{"hidden_act": "quick_gelu", "norm_place": "pre", "init_std_qkv": 0.0469, "final_lr_fraction": 0.0, "max_seq_len": 1024}
Each number is 200 + 40 x the weight over its row's rms, rounded and kept within 0 to 999. Layers, rows and columns count from 0. The size before them is the row's rms in percent of the matrix's.

# down: layer 6 MLP down (transposed), 448x128, rms 0.179, rows 28-54, columns 0-127
# up: layer 6 MLP up, 448x128, rms 0.176, rows 29-55, columns 0-127
down28,092,197,236,180,191,177,200,165,143,168,238,196,236,209,205,219,147,204,7,183,280,215,230,184,268,211,250,203,241,217,144,238,239,190,202,191,200,151,228,165,291,213,198,211,220,207,234,164,192,212,221,246,204,174,190,184,141,228,166,234,126,227,216,241,239,208,242,204,188,187,390,204,202,183,210,223,198,238,215,209,222,195,106,226,201,163,227,216,118,185,178,242,181,187,185,199,194,192,195,173,225,216,162,139,278,190,199,168,217,226,211,219,155,210,185,135,174,251,198,211,204,213,199,150,243,208,193,224,193
up29,125,187,156,181,228,221,195,212,155,264,225,143,183,208,223,252,243,210,181,241,195,128,153,249,277,157,253,225,176,205,138,149,194,244,148,213,167,201,138,153,162,161,248,232,257,177,252,210,254,238,270,200,210,178,255,221,203,184,224,178,245,211,165,279,154,209,229,228,177,223,133,168,256,159,196,238,187,186,221,279,133,197,158,182,192,239,263,149,217,242,190,188,98,216,187,138,212,232,293,248,192,180,228,170,223,220,202,204,155,232,175,183,235,245,213,135,219,189,209,183,157,188,168,174,222,170,330,213,234
down29,133,237,208,164,254,167,213,250,172,222,178,161,209,140,222,137,274,181,148,234,170,161,265,228,257,237,158,196,218,159,201,238,228,208,154,242,225,205,183,133,161,114,164,210,185,214,179,215,195,264,252,187,214,188,140,188,238,199,250,222,153,141,227,240,168,238,272,199,236,175,246,133,153,231,220,289,194,175,84,190,173,172,219,229,227,144,169,259,230,213,138,243,151,228,220,224,172,180,214,176,141,214,219,244,204,120,251,180,186,180,169,219,208,157,148,198,261,258,256,150,169,150,241,227,263,217,210,194,236
up30,125,152,185,218,209,205,211,164,124,214,265,173,220,204,133,125,277,235,233,170,182,198,179,264,224,191,275,223,204,241,155,276,197,174,146,242,187,191,211,158,222,225,197,181,168,269,281,209,133,158,231,180,227,223,239,241,166,136,218,185,219,298,237,220,192,122,210,206,256,187,161,146,171,182,188,225,197,199,208,184,192,203,184,192,166,188,239,226,223,235,107,211,218,193,204,151,126,132,172,294,153,184,243,253,170,185,222,259,169,137,180,174,200,293,158,243,194,171,204,175,143,162,249,220,213,198,255,165,220
down30,125,186,221,186,254,143,230,161,152,185,234,200,185,149,180,224,178,193,147,155,206,185,269,210,235,95,175,222,155,216,121,284,150,161,211,226,169,178,255,171,249,158,205,170,194,202,234,188,246,178,157,245,171,293,150,245,300,108,204,178,236,183,194,183,248,198,173,227,135,228,187,289,156,184,204,170,238,200,184,222,234,262,98,198,190,183,185,238,227,210,188,224,159,204,212,184,187,199,226,261,213,184,260,191,140,172,170,240,258,198,193,195,251,230,178,200,209,162,224,227,190,213,228,259,131,101,215,247,210
up31,123,200,152,201,201,183,173,295,208,248,207,256,91,179,195,215,195,188,272,247,282,215,245,232,187,229,176,216,166,197,259,184,129,147,184,238,165,269,245,171,151,224,199,210,234,241,228,199,196,151,168,185,195,208,237,135,232,185,213,91,202,185,134,164,161,201,197,149,180,314,138,244,173,197,161,211,167,233,132,240,185,179,174,88,184,248,234,232,197,205,155,214,221,189,224,122,243,208,263,177,268,207,217,236,262,213,156,172,204,195,234,237,223,204,201,240,183,197,181,161,185,207,275,206,191,242,205,206,195
down31,124,224,206,202,163,192,204,132,186,156,203,95,206,215,133,320,264,183,126,188,224,228,227,163,216,278,170,207,236,249,207,284,230,197,255,164,179,216,193,176,268,289,146,214,192,167,222,178,235,214,164,152,220,142,222,221,198,184,205,206,204,196,175,198,191,202,207,207,263,200,216,283,250,204,238,212,222,200,151,199,220,167,199,190,211,190,286,163,231,150,154,100,209,190,207,190,258,227,204,184,209,215,177,160,193,150,219,174,187,210,239,138,143,157,158,195,305,200,242,246,152,181,182,229,230,94,177,193,193
up32,103,245,226,138,188,137,307,171,209,172,217,140,178,149,241,243,232,217,198,214,213,195,154,223,171,170,230,233,215,255,186,156,209,184,193,268,201,252,230,209,276,100,200,177,232,256,216,210,184,195,273,177,211,198,243,149,192,177,170,243,199,242,190,189,206,218,227,173,195,207,167,181,160,233,262,239,160,156,236,221,149,209,132,234,165,150,258,292,172,190,181,198,139,194,207,194,260,145,225,195,170,206,231,247,175,242,208,177,151,171,213,205,240,216,188,125,225,169,212,186,158,183,292,262,295,175,238,87,202
down32,090,120,276,244,131,234,177,177,147,194,180,196,206,248,216,193,159,225,93,186,267,210,246,156,201,184,237,128,201,192,139,224,183,168,190,169,183,152,183,202,206,213,197,218,154,179,165,164,287,209,149,139,235,180,169,181,244,222,171,134,194,199,214,223,216,115,222,208,156,255,315,231,203,242,181,198,270,174,261,222,211,193,238,195,269,189,194,166,185,208,230,234,172,218,218,213,166,290,255,198,173,194,180,210,233,167,185,214,217,282,188,215,101,162,221,196,177,231,223,223,161,225,236,226,119,211,171,283,175
up33,107,154,223,131,208,198,144,195,150,171,202,111,177,135,174,231,187,242,264,280,171,215,186,216,220,267,149,202,152,240,153,194,215,226,242,200,181,217,240,179,232,198,162,254,257,182,228,207,190,196,301,182,197,225,166,194,209,209,247,200,182,294,211,269,253,198,254,218,266,142,174,187,211,182,165,217,188,205,253,258,189,234,174,167,262,274,120,133,194,238,186,196,201,205,160,161,198,207,235,162,166,191,203,197,220,262,207,213,221,175,164,177,247,170,165,102,215,130,195,272,210,237,200,227,137,155,246,126,246
down33,102,178,229,228,206,176,155,134,222,246,218,214,205,204,211,232,223,157,200,191,251,200,127,148,200,167,169,247,262,279,246,207,233,281,161,219,177,115,297,132,150,244,180,238,157,241,156,196,122,203,167,191,239,163,234,205,194,58,185,195,224,172,283,230,166,182,147,243,213,159,191,182,221,246,274,206,146,206,173,173,191,219,213,174,222,242,253,266,206,227,208,218,160,201,181,190,234,224,149,187,165,210,277,188,194,158,204,196,229,152,153,235,139,146,223,213,252,194,206,199,234,271,201,143,207,160,235,205,217
up34,105,164,183,194,259,161,116,259,224,233,238,236,205,243,214,196,144,195,232,223,170,160,184,182,213,231,252,181,151,132,242,177,136,236,186,149,240,104,184,205,188,261,207,175,315,232,264,190,231,209,195,199,170,182,197,158,206,238,172,183,231,168,207,204,142,188,211,192,157,185,179,123,264,99,197,205,201,176,182,172,277,254,219,129,278,191,161,207,189,175,245,223,246,193,218,266,178,238,184,154,179,187,199,157,215,150,184,202,245,224,201,219,198,171,214,237,211,142,232,297,138,253,130,259,184,160,227,188,153
down34,102,283,183,185,244,157,170,217,186,167,218,250,199,171,267,180,164,222,167,205,204,254,175,159,151,130,186,196,227,202,159,160,157,216,236,262,214,219,232,234,178,216,197,194,142,183,153,152,241,149,149,214,177,210,181,226,271,263,207,180,143,275,185,200,215,186,205,240,196,160,241,208,203,123,191,254,196,239,95,205,216,184,163,188,164,177,182,250,251,185,154,205,185,169,180,244,235,211,204,234,231,234,271,220,190,230,181,190,206,207,250,340,241,198,196,152,197,116,91,124,197,200,166,212,215,209,296,201,238
up35,087,227,189,176,228,228,270,219,185,158,266,194,90,173,211,146,240,175,211,212,257,153,183,195,178,196,209,255,183,148,192,204,211,272,214,191,134,180,158,121,212,228,162,261,215,162,196,200,189,194,172,200,172,199,152,269,147,196,340,194,200,205,162,254,224,192,228,192,224,185,204,197,140,163,212,219,161,183,149,227,186,201,182,242,181,196,326,207,146,244,177,247,277,176,241,220,228,182,177,228,151,188,275,186,183,219,175,231,127,110,218,202,281,234,159,216,147,186,198,173,218,217,202,240,170,143,231,204,250
down35,095,203,245,183,128,265,196,220,183,271,156,205,269,266,111,213,175,254,239,179,200,196,190,197,141,208,241,144,264,235,216,185,118,170,141,247,202,156,217,215,208,191,161,209,249,220,106,183,241,191,182,237,198,214,215,154,218,228,58,238,210,212,226,148,225,170,196,228,205,101,239,187,214,219,210,197,174,183,196,194,147,185,144,134,196,272,145,262,226,172,238,207,224,217,232,172,173,155,210,149,220,194,121,224,212,230,157,163,234,244,224,204,235,228,189,213,173,236,185,321,155,225,198,184,213,193,211,213,197
up36,072,203,242,160,244,246,190,218,168,213,225,160,256,247,254,259,231,141,155,146,210,151,173,244,170,181,144,148,125,178,216,235,223,166,236,219,178,194,185,238,218,209,271,249,200,277,142,254,168,189,217,239,148,281,236,264,189,108,236,221,189,112,174,156,173,234,200,197,208,184,154,150,195,147,208,231,92,197,191,147,240,200,175,177,227,209,198,227,204,221,184,254,191,232,264,218,213,170,192,175,220,135,183,202,247,203,237,253,196,244,172,202,141,207,178,218,222,207,289,207,216,253,234,192,220,218,225,288,289
down36,088,199,194,173,147,165,203,170,158,230,165,240,222,217,171,181,193,187,163,180,148,214,219,231,197,184,100,250,197,211,260,175,237,139,226,247,187,222,208,244,131,150,166,197,176,218,260,237,232,183,231,232,185,183,144,201,281,201,216,132,152,182,233,248,170,198,167,189,182,136,253,231,217,226,154,192,162,221,93,158,169,158,258,259,208,277,174,189,168,270,201,240,243,183,196,198,297,195,131,171,199,211,156,240,198,257,226,233,230,227,179,135,206,198,245,223,146,250,198,145,273,176,185,206,249,286,116,212,187
up37,093,241,205,226,211,238,203,166,179,181,195,209,222,166,253,250,173,184,189,224,229,152,268,267,219,200,189,176,193,209,191,272,168,182,177,196,182,207,219,188,204,217,208,183,193,144,248,256,132,208,221,167,243,264,185,231,155,220,184,227,215,275,243,216,189,237,280,237,235,165,188,228,219,215,172,218,196,219,206,168,176,221,167,123,313,201,198,216,239,211,234,228,251,150,147,177,144,124,207,255,211,78,224,271,172,198,228,158,200,205,127,238,195,258,202,140,206,171,169,276,248,143,199,236,301,134,255,143,222
down37,089,135,208,235,233,191,185,209,201,212,222,247,180,211,162,176,242,174,227,155,179,209,112,205,261,227,165,232,168,154,231,209,191,77,203,179,160,237,179,210,197,236,190,198,190,225,192,198,227,245,123,188,220,180,177,226,162,199,165,162,146,205,197,190,214,123,232,160,162,265,164,186,152,216,137,254,217,162,239,210,265,76,267,229,212,178,209,173,204,201,262,271,191,260,224,181,197,241,230,209,248,221,166,200,267,161,174,226,215,169,204,225,194,193,237,320,160,186,238,177,116,269,207,129,174,273,177,197,224
up38,089,236,161,206,236,65,155,242,194,171,210,251,179,163,193,159,259,211,219,256,220,191,172,241,165,245,217,169,171,228,215,184,197,285,133,224,216,171,164,151,250,285,184,194,240,177,180,196,224,205,198,201,171,143,224,209,264,216,160,177,197,190,223,240,153,246,193,210,265,181,180,209,233,108,148,150,257,262,246,259,189,247,179,172,138,166,228,261,220,256,120,197,238,196,126,210,201,177,196,149,191,192,192,162,219,225,190,213,232,200,216,184,268,147,290,254,183,179,249,206,203,172,196,193,223,150,278,126,194
down38,090,181,159,203,209,257,225,185,251,173,143,184,161,191,231,218,182,229,237,172,252,273,234,225,151,106,280,246,259,218,215,176,126,133,221,155,203,178,175,213,126,204,177,188,244,175,245,153,159,193,203,160,204,145,80,227,112,186,182,185,206,232,193,211,240,160,228,204,187,218,247,267,185,244,92,191,134,201,201,152,228,164,256,188,255,209,276,162,156,161,261,206,255,213,253,173,201,210,248,246,200,212,206,232,180,129,168,241,213,190,176,171,156,204,235,200,147,206,216,204,251,142,179,235,231,206,233,208,217
up39,103,297,214,157,199,174,270,204,255,173,295,149,213,157,248,185,235,233,226,187,179,204,175,226,161,217,247,156,217,214,150,194,199,233,170,205,163,122,138,124,225,202,224,193,244,206,199,237,202,251,181,170,185,295,170,242,79,185,211,188,208,229,230,185,146,135,197,202,204,217,164,173,179,201,163,195,181,173,154,174,272,188,187,218,201,190,266,223,111,184,200,228,201,206,221,157,186,202,245,197,209,130,228,154,251,144,215,148,235,203,189,248,211,257,199,111,142,199,275,190,232,271,247,249,232,145,215,153,189
down39,110,114,295,163,138,222,194,240,178,233,159,268,192,266,174,231,225,234,151,232,208,223,205,157,153,145,212,218,164,165,154,281,218,148,190,165,213,297,168,161,267,194,200,234,210,147,194,151,256,215,194,208,200,137,200,96,248,204,285,216,246,177,192,211,188,166,200,216,190,160,230,167,232,220,194,162,220,203,192,168,161,160,226,199,202,181,179,142,164,197,226,176,244,229,183,292,231,117,155,273,148,209,185,266,219,193,184,178,127,217,196,172,119,283,196,206,224,245,184,214,183,181,247,230,205,210,229,194,179
up40,075,233,221,281,260,220,208,204,210,233,200,137,233,283,206,228,209,161,162,180,269,183,179,229,216,192,190,197,158,276,205,140,165,223,185,242,203,164,162,215,197,199,228,154,243,224,261,266,167,223,227,218,194,233,130,255,142,100,199,226,219,211,213,180,130,265,245,214,212,265,168,199,185,126,210,200,200,202,263,190,190,246,183,143,156,209,222,224,137,202,166,247,154,207,210,150,134,190,231,217,236,162,227,163,280,190,226,154,158,214,229,267,174,215,140,110,200,210,198,152,139,271,182,174,190,263,227,233,271
down40,087,221,201,190,135,170,229,236,196,243,143,265,211,202,186,136,202,221,185,214,188,178,150,231,261,169,179,210,201,221,216,203,182,209,260,186,263,201,217,208,121,176,126,197,204,241,230,254,274,197,131,166,202,215,127,200,232,266,186,146,113,124,242,236,228,223,119,162,207,162,249,247,243,241,182,230,196,235,172,185,160,134,280,205,215,254,189,178,130,130,187,175,227,193,170,167,278,187,166,190,181,175,190,217,149,211,215,228,231,228,189,168,216,184,313,225,157,257,130,198,245,167,200,146,250,245,225,234,173
up41,096,151,268,211,222,178,183,168,215,144,272,208,119,203,160,165,238,235,198,186,227,193,217,175,236,265,171,167,202,185,137,216,203,151,126,194,214,225,193,176,223,253,209,207,215,221,225,188,189,280,186,203,248,220,290,187,112,178,246,134,239,223,217,283,178,187,154,220,156,211,221,263,207,160,139,202,143,239,245,240,215,211,142,131,208,163,227,213,204,181,168,164,123,196,249,232,177,184,160,228,194,178,205,207,216,206,171,149,115,131,192,276,127,240,129,209,141,198,226,197,183,203,298,240,257,195,199,244,185
down41,085,248,112,210,176,163,205,188,202,147,230,211,299,198,226,201,149,216,106,225,196,176,254,180,158,182,257,164,264,258,241,143,235,188,250,174,198,158,157,187,254,208,103,244,172,173,201,249,263,138,206,170,230,162,143,180,169,210,218,190,256,152,264,188,163,262,168,193,212,220,298,173,158,209,258,211,205,239,219,212,211,197,88,191,219,256,259,164,162,216,157,174,203,220,221,147,267,231,148,239,175,194,203,189,130,141,210,200,209,194,222,177,247,188,203,185,240,201,222,202,238,254,170,245,166,152,224,232,205
up42,084,201,193,192,217,203,197,189,303,162,223,105,181,210,194,182,269,209,222,227,150,153,127,188,214,188,286,150,189,231,225,173,225,238,236,179,149,252,162,209,215,151,184,239,164,269,228,251,251,231,127,124,192,172,203,185,163,166,217,181,206,317,166,142,144,196,224,244,220,239,188,224,177,198,199,163,285,209,193,230,228,242,200,175,231,293,160,127,218,212,209,102,150,206,175,198,182,212,146,189,270,177,239,180,207,216,250,169,213,155,210,179,224,185,181,202,282,206,183,250,214,177,142,202,200,175,232,145,252
down42,082,190,194,274,203,210,253,275,153,234,188,197,207,214,222,233,178,173,147,133,206,231,203,230,204,255,175,316,188,167,215,203,184,130,200,163,219,207,139,188,194,213,163,115,194,145,173,241,164,228,183,170,187,231,151,160,205,203,199,247,160,169,159,227,192,210,120,145,169,200,286,219,152,189,158,116,240,240,291,193,132,185,282,174,179,205,203,226,218,139,206,270,209,205,233,148,179,202,208,237,109,287,256,197,226,169,189,218,202,234,219,177,142,231,144,217,204,162,205,246,216,255,253,263,206,236,179,198,192
up43,109,168,192,174,204,141,269,199,162,236,278,212,244,221,181,140,262,203,197,128,204,198,173,241,214,203,261,194,173,239,120,203,211,114,181,211,187,187,158,175,236,180,184,192,233,251,263,203,156,207,277,203,242,238,305,205,205,165,203,161,206,228,161,270,116,198,229,127,182,230,191,121,232,223,280,266,176,256,191,189,170,189,117,156,183,201,210,278,154,256,170,230,210,191,213,197,171,175,182,198,222,169,190,228,150,162,207,177,197,150,164,188,238,211,209,154,242,244,307,223,170,238,237,224,239,251,220,181,231
down43,088,186,236,206,158,201,150,152,167,160,183,190,180,196,175,243,161,163,65,191,209,202,261,178,246,181,168,160,224,273,178,253,220,255,203,212,204,161,291,180,214,234,227,162,138,190,213,169,219,174,151,161,172,160,200,152,265,224,235,249,188,254,219,216,255,199,188,215,176,199,354,250,225,184,162,153,193,269,228,209,218,234,166,200,191,199,242,237,229,214,204,299,187,211,173,210,122,226,180,289,209,153,219,145,172,185,192,198,207,235,217,228,188,195,179,237,156,183,192,220,177,165,228,234,154,112,233,242,141
up44,091,258,218,208,187,222,257,185,180,264,293,133,226,217,226,144,206,255,201,161,208,187,286,235,254,150,184,277,170,154,236,220,209,167,194,186,204,225,259,235,211,165,163,219,268,144,226,208,120,199,212,147,233,222,176,191,234,157,236,268,245,222,247,214,125,240,203,228,133,222,150,183,186,244,171,218,211,141,139,225,203,179,163,160,240,238,239,244,96,147,194,169,238,208,214,174,190,178,186,184,238,192,240,203,215,187,239,183,230,199,96,220,123,227,208,206,186,229,210,197,261,233,184,184,250,228,251,163,110
down44,098,254,139,221,232,169,149,131,209,126,213,222,130,199,218,196,121,205,93,165,149,237,165,269,214,252,195,263,191,213,198,155,201,207,222,181,203,173,132,179,204,169,145,191,218,134,212,171,228,122,254,259,283,83,210,207,201,231,268,136,189,158,177,237,152,180,177,225,219,198,312,161,207,169,183,195,158,200,235,238,207,214,222,221,222,213,180,237,242,303,260,172,186,239,184,206,245,197,207,202,195,188,236,164,216,215,157,187,162,205,232,243,218,141,175,253,180,194,188,184,187,225,243,272,193,221,179,212,220
up45,118,113,162,162,209,235,192,249,175,216,201,101,210,226,284,287,136,156,237,237,169,119,188,167,203,243,208,238,190,212,154,216,169,154,192,333,245,240,251,157,180,171,188,206,245,223,223,176,238,202,206,215,178,233,226,97,215,177,164,101,211,210,226,302,211,292,205,241,189,173,173,185,229,196,169,260,142,210,259,209,192,199,204,214,253,179,193,171,216,188,182,208,178,176,155,238,172,181,155,169,220,225,238,202,173,224,151,199,218,219,167,177,202,125,203,193,178,135,176,250,205,206,170,258,204,208,240,236,165
down45,132,142,194,160,233,144,211,189,232,253,233,128,185,224,183,278,195,184,161,229,225,200,172,202,227,214,214,243,158,184,152,258,229,178,184,191,232,178,232,178,188,180,167,112,235,199,209,166,142,228,201,191,147,257,159,156,239,148,162,210,226,213,241,200,225,233,244,157,207,148,243,255,141,164,185,187,251,227,270,232,228,169,155,202,248,194,135,220,203,199,182,279,207,233,195,125,105,212,252,258,230,164,243,200,204,117,123,231,219,205,185,182,167,188,136,182,283,133,246,234,157,234,205,262,129,194,247,248,248
up46,100,184,168,254,212,154,227,238,259,144,172,303,252,166,199,192,223,177,229,169,164,175,256,212,163,235,172,177,185,139,218,213,200,189,239,244,280,200,185,220,191,264,154,152,204,156,242,175,174,226,224,172,207,194,156,176,239,196,169,122,228,159,173,186,197,231,210,219,221,172,197,181,185,230,139,228,170,213,177,222,261,282,181,140,228,201,183,237,231,175,220,157,172,170,171,174,263,270,178,183,147,203,223,94,141,207,215,155,156,250,132,143,105,212,220,203,183,240,188,230,208,244,286,310,179,245,145,199,177
down46,093,220,252,158,163,214,147,192,229,147,209,146,186,237,172,147,249,302,261,161,171,213,217,202,259,228,198,171,216,223,179,242,154,196,130,169,146,191,210,237,198,202,198,188,159,216,114,230,196,231,191,164,180,181,239,182,219,212,217,152,229,309,253,138,179,198,146,182,155,246,242,144,126,182,249,214,175,261,200,156,191,210,221,285,126,263,165,224,192,171,206,161,197,185,264,227,196,191,177,230,187,235,150,197,237,234,246,212,247,172,291,187,143,201,203,227,294,175,161,143,209,237,165,150,192,201,164,269,170
up47,084,170,228,147,256,177,231,172,193,210,212,204,245,193,242,276,214,229,208,177,286,177,241,187,134,146,191,222,225,184,198,232,192,195,204,212,202,250,215,165,238,221,239,252,197,220,193,227,181,208,267,179,181,171,239,203,166,230,173,256,190,252,210,186,212,306,183,205,205,178,199,181,175,156,213,151,248,233,200,249,208,237,183,119,218,139,232,266,170,269,230,235,187,193,208,127,236,146,146,191,114,228,211,206,195,267,89,132,221,164,191,182,137,213,183,232,161,98,148,245,220,148,230,96,204,174,196,142,168
down47,077,185,146,204,201,242,156,269,277,189,199,163,204,191,184,99,204,269,194,222,131,209,165,198,256,227,180,192,163,188,192,205,236,226,231,223,212,163,156,176,201,145,247,247,208,161,213,168,250,207,140,185,171,203,218,228,209,205,214,140,208,93,125,207,211,145,188,209,148,155,200,232,157,177,281,197,196,184,230,210,161,179,260,213,212,216,196,219,260,200,146,99,204,168,143,247,195,175,292,255,237,166,292,195,197,157,230,228,190,227,166,151,233,195,247,155,247,261,255,145,274,199,182,263,199,176,191,190,147
up48,126,215,267,141,204,239,203,240,164,197,266,140,149,213,211,142,112,184,196,194,219,192,202,192,211,201,216,175,146,239,205,205,232,181,133,178,198,218,166,155,269,127,249,158,230,176,194,213,104,161,222,168,281,197,233,243,221,107,205,147,190,213,177,223,142,302,274,222,149,257,200,137,239,147,222,179,243,220,253,185,154,201,150,183,180,241,202,235,233,249,138,193,220,142,143,223,129,147,218,265,244,148,239,231,164,165,228,226,187,217,186,214,199,196,193,182,218,174,262,134,167,203,224,230,249,200,198,227,187
down48,120,254,223,220,190,170,173,204,85,194,205,196,225,210,222,157,156,169,59,269,218,240,220,264,250,235,168,189,164,146,225,199,205,202,221,153,187,189,223,182,215,142,233,216,201,175,200,167,219,143,199,152,190,161,270,212,211,228,165,248,213,212,218,286,133,208,190,188,192,181,285,157,202,181,190,164,240,280,234,190,157,214,157,245,123,283,159,246,199,178,181,277,243,140,163,221,208,181,226,209,161,226,141,166,260,188,164,210,263,226,208,166,248,141,250,211,146,209,210,165,245,183,222,162,238,141,211,227,209
up49,085,160,237,262,233,188,161,171,207,176,232,170,170,192,181,176,219,156,267,183,217,114,234,156,226,224,171,242,170,119,206,177,240,231,231,150,234,179,166,248,139,208,146,286,256,203,224,187,141,234,199,162,195,216,210,225,163,202,239,128,187,247,239,241,246,285,236,165,191,191,203,142,172,170,179,217,181,188,161,199,255,268,231,201,129,182,225,121,158,224,206,187,289,98,170,201,159,220,199,285,192,161,248,174,239,175,210,214,172,164,227,201,246,201,197,161,262,220,191,195,165,178,159,109,198,128,179,260,206
down49,094,238,182,278,228,227,165,206,178,185,194,222,215,213,243,164,138,224,229,232,203,283,194,304,226,185,237,224,144,136,234,231,204,133,122,149,137,164,179,250,221,238,127,189,159,186,213,192,192,220,216,217,201,254,165,146,138,185,182,216,193,221,221,182,260,118,174,123,258,245,210,235,163,192,163,136,205,179,255,178,207,110,229,196,137,192,149,198,184,204,210,151,218,238,234,132,215,225,240,188,203,235,110,206,255,181,163,179,229,171,261,228,225,231,179,174,253,181,248,209,158,260,222,254,187,160,257,148,210
up50,109,126,222,158,219,192,226,225,203,203,196,203,186,268,179,178,142,199,201,188,226,218,180,202,180,220,224,168,196,185,125,215,192,148,175,163,302,170,162,245,153,191,251,181,207,175,233,113,242,176,291,179,166,173,172,129,270,197,210,203,253,145,261,137,313,253,217,277,211,227,188,168,208,194,202,201,187,221,224,197,265,247,150,209,165,197,165,214,239,198,195,150,159,110,164,225,199,209,191,172,233,219,245,183,167,87,171,193,165,277,222,288,208,231,204,187,191,123,177,214,249,226,162,233,196,239,223,229,230
down50,114,189,173,175,226,212,162,210,303,232,279,172,192,161,234,249,178,208,144,260,221,186,134,122,149,206,243,239,126,167,218,178,212,141,200,205,197,193,144,239,180,207,251,250,217,101,151,267,191,162,219,168,182,235,247,125,237,140,118,160,227,168,216,175,229,207,140,226,239,158,158,220,192,204,208,120,210,245,149,168,288,162,177,241,289,187,162,157,203,155,158,247,238,170,254,265,220,198,168,173,192,225,182,208,213,237,158,258,266,197,245,215,183,186,203,182,196,197,205,226,234,229,235,208,224,182,239,173,172
up51,080,188,162,244,208,194,178,211,204,180,207,245,172,231,196,194,251,198,212,294,154,198,185,170,288,303,209,169,185,172,272,266,211,133,176,236,240,219,232,255,224,276,204,176,172,267,240,200,200,238,221,242,223,153,279,106,240,198,220,150,173,178,159,138,154,284,181,245,154,179,190,185,173,190,157,155,174,222,207,173,262,212,158,163,212,260,150,140,279,273,232,179,225,181,205,241,228,160,160,145,177,255,206,183,209,170,178,180,177,167,276,224,228,184,144,225,187,186,211,250,141,220,182,185,193,235,214,163,253
down51,084,204,117,217,206,215,268,246,223,215,204,257,205,197,234,118,154,211,185,173,198,254,214,229,167,173,148,202,231,211,185,160,174,221,203,175,152,199,203,164,171,152,201,217,200,108,271,110,165,162,124,115,225,161,196,192,260,213,255,218,245,216,218,175,233,137,248,179,187,182,196,229,189,239,175,168,140,244,173,224,137,123,230,181,216,211,238,295,185,143,207,236,218,209,185,224,211,291,205,207,160,202,249,193,211,218,209,262,188,179,143,142,206,213,274,223,158,196,245,193,251,191,244,193,173,159,309,270,195
up52,119,133,193,208,283,115,205,334,257,140,278,212,137,222,153,160,198,167,219,217,201,169,211,227,193,189,227,236,239,181,242,263,160,170,221,142,263,209,167,195,203,162,228,154,198,154,227,163,193,249,220,199,217,196,145,221,201,200,195,214,178,320,189,164,172,241,191,209,138,225,181,198,262,208,164,247,187,162,210,215,260,264,187,205,270,200,135,200,208,218,168,165,222,223,184,222,144,168,261,212,206,198,264,129,166,136,197,216,206,185,157,242,269,164,158,157,237,225,242,249,182,199,155,211,177,200,140,147,223
down52,126,192,241,121,125,236,212,180,168,183,175,199,257,185,160,256,244,154,148,225,233,271,222,205,210,196,178,180,194,211,192,165,187,236,264,211,213,269,203,120,225,179,264,192,271,192,154,235,197,234,142,232,200,198,270,199,171,196,151,193,177,141,204,213,248,246,210,210,176,188,160,237,212,225,261,238,222,117,154,271,203,287,162,242,191,200,120,156,226,244,160,188,179,210,154,172,122,199,119,203,216,264,203,236,156,225,238,192,240,173,194,234,256,184,203,163,171,179,136,221,181,235,175,134,259,259,122,165,166
up53,098,164,161,258,218,170,184,201,240,192,292,272,140,234,206,183,212,217,196,223,164,173,193,173,164,211,268,205,208,179,211,241,157,216,168,158,227,117,207,209,173,272,175,276,172,181,204,206,176,153,181,205,254,223,201,215,153,207,231,163,266,289,213,208,165,170,196,251,150,240,225,142,147,179,231,210,230,216,235,192,188,214,189,156,257,167,290,201,214,217,251,194,217,231,178,102,206,174,292,246,196,183,156,228,215,123,87,117,158,155,206,189,169,212,180,166,220,193,264,229,131,238,205,204,158,154,155,178,230
down53,095,217,174,189,186,189,206,224,240,195,200,219,158,157,239,218,200,220,86,169,137,185,193,220,175,194,234,208,207,207,250,184,190,64,206,221,330,214,242,131,175,112,180,181,200,190,226,227,236,171,284,235,167,147,203,138,189,170,121,184,191,239,266,236,148,230,185,198,204,207,338,200,217,195,227,204,239,183,254,234,170,157,187,228,192,183,174,119,213,218,233,222,230,298,190,183,189,203,211,210,268,184,174,189,234,187,143,183,230,213,223,147,189,187,241,182,191,147,230,168,210,134,251,215,225,212,223,196,215
up54,107,194,189,243,235,178,152,197,173,218,212,173,141,153,200,182,205,156,236,216,223,164,262,152,187,242,213,203,213,233,224,222,224,167,208,294,246,173,218,154,157,225,284,213,307,161,149,170,194,154,175,178,162,139,156,157,172,129,188,282,213,256,181,257,228,137,185,232,131,249,180,202,168,206,185,242,163,238,144,167,289,299,184,112,273,218,240,160,241,257,151,256,157,232,209,193,218,202,189,204,207,242,280,184,180,217,177,210,184,162,166,195,219,227,163,228,157,186,250,236,183,213,191,229,163,236,214,203,149
down54,119,222,138,193,193,193,187,237,200,283,180,216,141,177,160,159,270,219,281,227,237,237,162,257,176,153,208,245,279,236,158,188,127,182,170,126,194,202,154,227,189,212,262,202,225,260,185,189,130,151,164,228,113,187,248,161,227,218,210,178,109,156,222,168,223,185,217,209,216,259,197,183,214,202,240,208,184,203,132,207,197,235,223,215,149,285,194,228,255,267,250,238,198,177,159,147,250,207,239,103,182,215,247,263,140,239,173,179,224,170,216,152,235,229,230,255,156,244,179,192,155,178,219,217,151,170,158,184,161
up55,073,251,191,188,264,161,191,201,251,207,162,195,165,187,192,198,144,203,217,178,161,184,222,112,201,264,179,195,214,221,189,98,144,198,195,253,197,150,198,157,244,185,220,136,215,138,173,196,163,207,170,195,169,241,180,248,222,208,161,279,256,254,182,218,157,244,268,124,242,228,171,131,189,182,211,186,254,228,225,207,274,240,191,250,191,266,197,222,167,251,175,210,205,252,198,248,180,250,315,182,206,184,192,114,157,144,159,207,220,186,302,177,196,177,104,165,232,176,172,168,136,185,190,173,207,229,178,192,239